{"d_model": 224, "n_kv_head": 4, "train_tokens": 122100000}
Each number is 128 + 32 x the weight over its row's rms, rounded and kept within 0 to 255. Layers, rows and columns count from 0. Numbers have three digits each. The size before them is the row's rms in percent of the matrix's.

# up: layer 6 MLP up, 576x224, rms 0.0505, rows 417-435, columns 112-223
# down: layer 6 MLP down (transposed), 576x224, rms 0.0505, rows 417-435, columns 112-223
# gate: layer 6 MLP gate, 576x224, rms 0.0505, rows 418-435, columns 112-223
up417 105:064117092167144114145160029195133150094203141134120124078114174159141086083112135149126125150083148119149166166138069163122127142111126123205123186083136124184088105061137183174174158137154105120104098163086122179141150118149159186139144156112168180140098117143124073133176197132139135118186183118113122083172104117096120102144131120096
down417 106:114102176156139151127133118144161122079088090172167143160142142115156192126145093151114114137195085163102078134135092152138163173154142143131123061106111077182131155146167117122184182124112078142113157143139156094111121205088088176098070133096118159105139074124115088058091115088101156141161105145093120097102092092170114165077112095216
gate418 108:118154157078105073117106095114121085105171191097119148149124111092138164088178116220129130113099115055134141117120098120176145092116104093134109175130122145113119141085141177110112198178080146079139118124109142157122147144118126127130126153182150110068201152119040100089067119130136144195143111141167100126193101098184151141155155150105
up418 101:147099137134097111145120125137123089089131112099153161082124182131133218149196112141104109110110174110197129149157167171128098126083117106143152151117138090147144114118193064148178120140113170118119087178119155154147124113192089127155149109091122129138118075109100079159119096095110109161139130151116091138161162100179100152148135098152
down418 101:162167128118189094140145096097131112069071133095159098116126154124059189111172141145131139111114193140133102142116101129089096127125149124076100101145169127173142137149191138087098100108131163140196186118112095116140061124159119135083134147115146110145093104085170077204162127134166101125136125099161133129123081129146136120133116113104
gate419 107:138160141163081125125092108127120164128169112137140105142145126074129053189141130154087177158183108157156162094163137152090129141146160106121151185134143110153106152078123136093122093163136130117114093122161156156083176197149130100076144109113149188056165134198120195195129150091155148119067113126111136158140093153076125120083114107112
up419 101:135106140128163076078156072134110136160187108168118155122146092160100104125159164183085110113173108080160100163141141140086078080026163135176123122161164158143106146160133141126140095170175076175134141099178127125084146142090131127062108135118136188140137167138097120123077108063114136071192100062109142199131137160154066137113140155142
down419 100:122128130088076142112136127074115132123091059110106136157139145142174159132178099150143138138136141062172161152187119162141128172142098143127096165060103073134118155154122094153109108144126104154155157112130115183127146088097145128121140163126173144102167107131087086214106119059170160101129120178154156150091098153147186150156100149170
gate420 100:104099101148123178163087086138126201152094167099090115126133129147075133146070145098138150066079093163120084102132101133176115117149049068135120122125150085160107091103049132099103153088125132131140161083167129138144147127142132149125175087127111112157104117120094114125165117168064136110102168118136085131105087110104101163157071139124
up420 103:148091169132132085107146140140168114101148143122135150121181073105175094102071138050204142172155184114097096078075150126117127093148171150165168101180139156101101132122085149152129149088162155142111087119103180146161051177132094208122104043124135149093156132166141150146118131134155085107131089154120127110103122129135125152164106155129
down420 099:116166158126112137154064127107089158110108130099100123116090138162106114116150118147087099108104128155135173170079094123109153169159114076091104146164099102014110096096123159104076129097155119083078107121093111129164097086147132187084173090150107136159121120084189112109138198177132104108163163119121145160134148130147135134133187077102
gate421 098:126172106122095150133156130173087063075112153078150150122173072127168139143100173158180112165121194066095127099184074125111072082097122120081140111132148143155153091135130141168162191091177067092128149178095110161127133136151124127215085101121141125097136066092082132099135145149092112114160105094128136121098158142105121149143147077145
up421 089:156129134142139117123133135031132099111096130142116129129071152104154136106142101105134115091091160087156095067087157105156121114134115118145141141194128124127134103155084107106186136130124117106147147108047100113132104118128093168169136139086128109142108159144153114177108134111052138142114108140150081131154192141105192138088115096077
down421 101:146191120120143142134140150091185089114102130135154080125196093140091123085140084117101167128076132192129100133088101137149117131088065116120089098108129150098156117098093104141135204074143120170084141160090179163126111201179120166071114092099088118131129146164081085170122143125107137171104149118102149123155150129119140143020109112150
gate422 103:097171126112133137134131116069087129106119137150073100103179154091111098120077123164188168102179097134161146099114090167143112207151086147140120105169167180156152090159151139098146117114140157115094120085196185084062154085099111100161090178101136125135130143127200134092119157140091153162116139122123118130109095099176121173148134134097
up422 100:160091150118118140183123130098185128149084162145107121099072113130178142187129128128162102147115144166124129070119149077117143143165187115117135182140110132149167105152069139098121093170116088106149094183150087126115112177156162139136054174085165112171074038124110116102149126146143094140153123125133118130042169136122108147122099154202
down422 099:140112116146137131188102179129097129115063075152117171125109136130118152138119117064131171085197158115103102148161092094093130090190143197107076058109095103183128119084108145126194123144064103100156126179133136152119114143131165117112131145116074100144100124100071115135122133193152081116116152156130105131110101103097119145123126104090
gate423 103:132100097082132142130147125097151163077119117069157132131168143122157108227130106095104132122133165110106148182159113115117163191113163077115115161149135098079141168090099112105156156135152122096093103152117129136095126095143109119078115144086105111123120103122116173092116147092115148098151077129112174131105049162184160149144125128133
up423 104:085092134083098096092144140138093114143132121171006182141108101167110103152092120140135171094127121076121188074104111154119132113169103104146153129121149124125112103128133109093117117139119145101176130138183109108124175102107119201090122103136151130114151129108111105104091085151106167111188105124095095172172123125130124060104094120173
down423 104:125071138191086103194170095157104128144187146019023077136141162077140129085112162140128114198155124145143095163152171146092096119165076121159126113071142118153101124117115090126066079142145068104147185135109076096146146117112118105135132089096106106095166203104040142122072180096131108166102191131148178122122097119158099118148088166080
gate424 093:147129126136140067128120081116194079075071072112110119092111164153136123187099104167130123112129195126148170130122160166133107131111153071139162184098086133136192155181171149119060155238151100130108130136134091149090160100074067147147119131162121164060166152074117127130104040112116118070114124107156090125120102086163105158156167141149
up424 095:186159138145093150082110101067107125143130081127118131084107154160157183125159114111143155080080186127122115102061122173098152115102146151161124147106132186125127139171110101105192169058111147121117131092125165072120123102122174123152167149123084220099098174105132123143185100115094047069093179054159124057111096104053098103161093141164
down424 097:166131134164057098149110137112163157123167072151169168130135132081124152138168132160096125150203175161136111061137116143062136100134131173158124079100171145111126139105133112117119136155143141111093057131119127080090053153124116113127136192066121072147102149114203113160096095143131135050165133098091103154129159133166051138127091106134
gate425 097:146087197137142111159171109124135140081153116143172147110155151114155131159169148115125156074158139104163084105172150146183140103072116170065143146126094208114108133146115066104120081118178079072118159144162162093121119097158128083169172141176151184149086142104087187116163120147116162192129116149115135127141044165165087181121132167154
up425 099:146096045071107106134206162088168145093134212184121112109164153109132112131145134144116112166128161117047138102135163151118189135067072111095117080116094084149123124070130119128147086150128161110107106118098104135141153129169200081069121145080112106145133150118125143090137195098155113117157116157177117109105130110152097147134204104109
down425 100:169137135085080136126133112136090149084134142082164110115076111164125131150152038143073184114121110083154198104099104119142146103103087196101175155171157099079106108090182119087155165105164092092160137157109107125117121160149150070119136117126214198097112131126140142154129086149121088113075104094167140145136088166112150141079105181149
gate426 096:139134109113171129125117111154160160083124126189146075075115135139136185099107136085128131130132181086100092085086100155143144137046108151171122096170141151118156126146152125103121110179139105215141151153180147115117119136161141116176116095128144113107095098133109090105120143125088167112138110194114119116159076142178156101145145099145
up426 100:157098064109150109181097131157151067161123138093142105119101130149165121111138179183137102106135144114157173109090091179112169115093092107074142122110086091134076090079137119155177104086162136076167104078090067113130116111166141180131137117108103196133100114163119131137126085157137133142128168128127149095160129097085119179103126166112
down426 101:124046124178132117114194096125120129139156113105125168161165156146139161183099091157086154173109190145171076115132121134153101177157107149104146124127110182110079061135160128134160114150102137206109138092125102163119098116165097104132146132161179129115155132102091135088170139099126173121113118106110149134124092151170179165092143070156
gate427 105:093098171128122105197109134109144096142083107131114145107048132114170194177124180151133141164147135140123088104107093106096084171195070132127133118172144111152084137146145166124143105167118102174109142092173133158143188150153146084130150140133174124118151131164149175163143089112115129153100110090148131110160159089140142167065083133098
up427 103:122167142156102112155126127161102085120145135122131167108094077134091153110183216151157150095142141124075136114110106169103074128112103128100146112150115118130060072081107130174120074149133113154140150138183097138160098115111100142163156162172097081116172106143062147146070138065097166105094105111182085097086119125093156104087066142140
down427 098:131126168139139111075126079097132113121119146131112160104170130172134160086129100112096113065166157128147097133055210093149186107091071147126135146134124085073130155079185113115146111110126213106123182148084112071126132152175187104193148147136169083144150132122158148090135074164126145130129124105095081118179057208139143147129153133155
gate428 102:104151158100158084105135144137086078138093140122105105169124064161097117139167092149147164113122093106126117149128124213159144128148154075124150098117150146070136151124160155130119109135130151167091135136127167109173136126134162173178163136175134147136169106098098117149126180089164074154104123096165162124110137062093132183140176123109
up428 095:115135127132138129101093144125118102202131060103153104104201116077165122124061156152110150139113101123125132143145108155112083195113136134169157102157122159136128091194095105134117123145145158170163104159105094111140095123113167108158134145106187130112115158083166120142175144163128152105120141115133096087117142131081111149135144142068
down428 097:079196137100097119156133132146151102121057174148164046115159132116080079130100169098085133150114128127185072115125188075163089124156124079105122131100146157154099108139132112094104051064141121164109097165046107094124123127175118133131051128122168123153085081168189119132133130107140080178115133156112133154089080120130148120162115124097
gate429 097:089130140090128089174136104134113126104071117158151079146111152059023149143211096112128171123158173097135167128151095090144090157160155109110095183163196121181141116068087119097135101110124136127131141161168116116115180080173158115132208125150126123130118157119130128101100131168211145160143064158064091139127128187163186135107165119126
up429 098:070015100140080159175130136159097154135108130134078094108149155137094134113094094140129147123148140109210221178115172122177087148131159094094100078085151124185102114010135148105166117142165164125100137159155169117134134164141137149135154101146116197153163108152163147102080125140146145144121140052152115164172124132089141189130209128121
down429 096:128160091119118096152114095134151123152148128129119162088117155110105131154151128099118130162126134100186083043095115094089112157100126205149055179156139144194138169076075137144141128082168155153100156082144104150116197095127180097131146097130109148115202150119136125170135119127184140166146157125101095125076107118187112128129173134133
gate430 100:121127157107146131152107155068152078149127096112167164161068090084171208098115153104126111122057163101110091108108128139158074139143094128126148143156101125073176186113133123150173125128123162180143171073166193080158166017132181129140075113161098132126124170138161143176084089106138152119143150117151160110200157128151056116107151128164
up430 100:182119083142124166115170141103131197144154103081146145137151087120126144079117111117080147158149131210151144160165137102169147125101100146160141157093147172103107132162084155086090157159088195105154144051129116201161098155148126112146149129131126124121111122115128197147083133150143145153136182126114168151125148095131055162145133176169
down430 106:165142112108153184115090182125131143159118171147030083134142161137131138158140139139135138126124136070170112145133163116127139053195128112192141149122085099127161115138199146152165110152086084145112156076150117092117157147126090138164119094125134119086118124156100086199156161147122123091129206186160125102139175186159195120124167152136
gate431 098:138161177103166105176138097158151205141134173099062131078175122131118103148143137162163132129157117096118170085142054157146127173092113135137141120154100179131073141160085173202127128104130098136104159158161099078106108164167147147156174117118078177095199130116163137138186146150137132088117161148144108169125122088125162151134093135140
up431 094:140103078097128141106153093115120122120127144119200156167166131070095103146103089095078122127086115082150061143120156172110106143136067109117137099086134135091102121092173188093083090137137149099119148125119111159172149172191179149146177127112129162135111109104162152125135136129238094194195131147162139118194152134125070133110169117122
down431 102:138108153140126095140155162130111128129107176140144149152171090142140108127147112148130097120092126074083135167112078156138061098125182163131132107135103142069152113113123142128099129145092135089109106146160176098115126175080126162155173144048141155123127051062100176075139162100173126125123116121088139141141083104147087167122145143165
gate432 100:122111088097093151094152150122175051132113111119167111103156159100135114115138120147133101123162120102191210079128117129163140185182115108147113151136156063081097140139154141152077166118085186099125183102123124171138182116094131107147093108094164173134109140179164112149092121134159121135105118086105110100134077130133137145113161155141
up432 106:119109181141143109106117079125100106160106124109116112067113087100086142157106149121111104119083134082142115122071178166178135093109112095066136100068108166146157068135106145105150098152131104157119135117119073072133129155151195125171180107107089109138100133171109103126137132161106098122155098119129108133164088086129144107102145131096
down432 105:173110073128132170126118041135183127145133135139099139148133133186160134105125110137117139103128151083232103232137137188099126158107190068148100091117122119086131166143117181173123087062151128121124108094126136177126108123151153133113145078155143129128245112169138096199142156065171173117061150094111114092117137117121117148082124121158
gate433 107:129109073147133126138062117146125139093123072137180103094212137125150162128142104145085109179072162100181173134120151108130129107102145136154150076111131150164176130161137070089093198162100054061145133117160164156106185171098116177076106177115083132116073049134098169190100132139095110108122117143148131169155063108159161106112117130138
up433 104:121137100139165065143175092110134184091092178183166169161171105117152163065103134126194106144111160163148127113133161170170148104094155108065130096084080146135169120106067123090124081065083060142092170147098109146120167093136096161107112200096044105116073127132120165126120124118143149132145124123078158222076132081101134120112134103108
down433 100:112139106194119131146148105130189157129157160097112145118091129162161117124122114137141108081106193168176104151134125133184143143128120090136084143132168051155089138169138062144135144178109118107127119123176140117120143150092151126167060121104115126124059184143146020141167121119082080094110099075157165134137181160151167110152109107065
gate434 097:159104091130118158140166127150107117164130134100173172116130147094142089170122087114134187092133143217111125108121102104104115148150111112157118108131131148138129135129138161193131102134140130116070076176169145209149093183112194141165162099108209148106096120113136112235153154193117131085123103131127148138151109117100153141117151087146
up434 099:165153122153134167139133082159161130160083073163153091097130102089088123101152152129106114107122117156129063117103143137099085148166121112128193103135093101116120152145100139104117140121119101059091145116088140123132095159114107094091159154162102127117097119115106220112084097097143113086115118125084158171155183093134126164116156133159
down434 095:121174108133148135161153115127118104124162119152094159098165128144134151104129154160090067134138141188079161102162166157128140160121224105129093067142099169159149127106128108074133164045149148165126133123152129098107143101041132101131184103118117071136130140147106094166150182099162106088109150139106109061171155138102184088125153152152
gate435 097:128161129082108141153096086099127131065135156122153120196152167092120178073156128165117158148128138109130130136175160171150174128056149123171061172139158085160129132168149140151136155065144155133167132126184134135089151114144128120097108172176101097103098129034110095128172127107137198144168112117204144128214119065147156154085098170168
up435 103:165083051106106127189111100124144148136189076110146079102083115115112130038063101110092154119125156170109152130155113184129151103178182131130105074145112142083117173094167144127118075116143091131129051098125132107123124078108168153134113082154121120141121135141093154132130082142092146130096120138105131108174185106093115154133092101158
down435 101:079120155131119133121148129152177186102098106145146188133194146110201171109141139146086116135162131140132153196174101162185062171143131095139127069124160139075139173110130147167111025131137128088121191143065078165105100114188137047122127045086159115134116085176124131150112086120149170095156113081117180121111125158107142114114110129116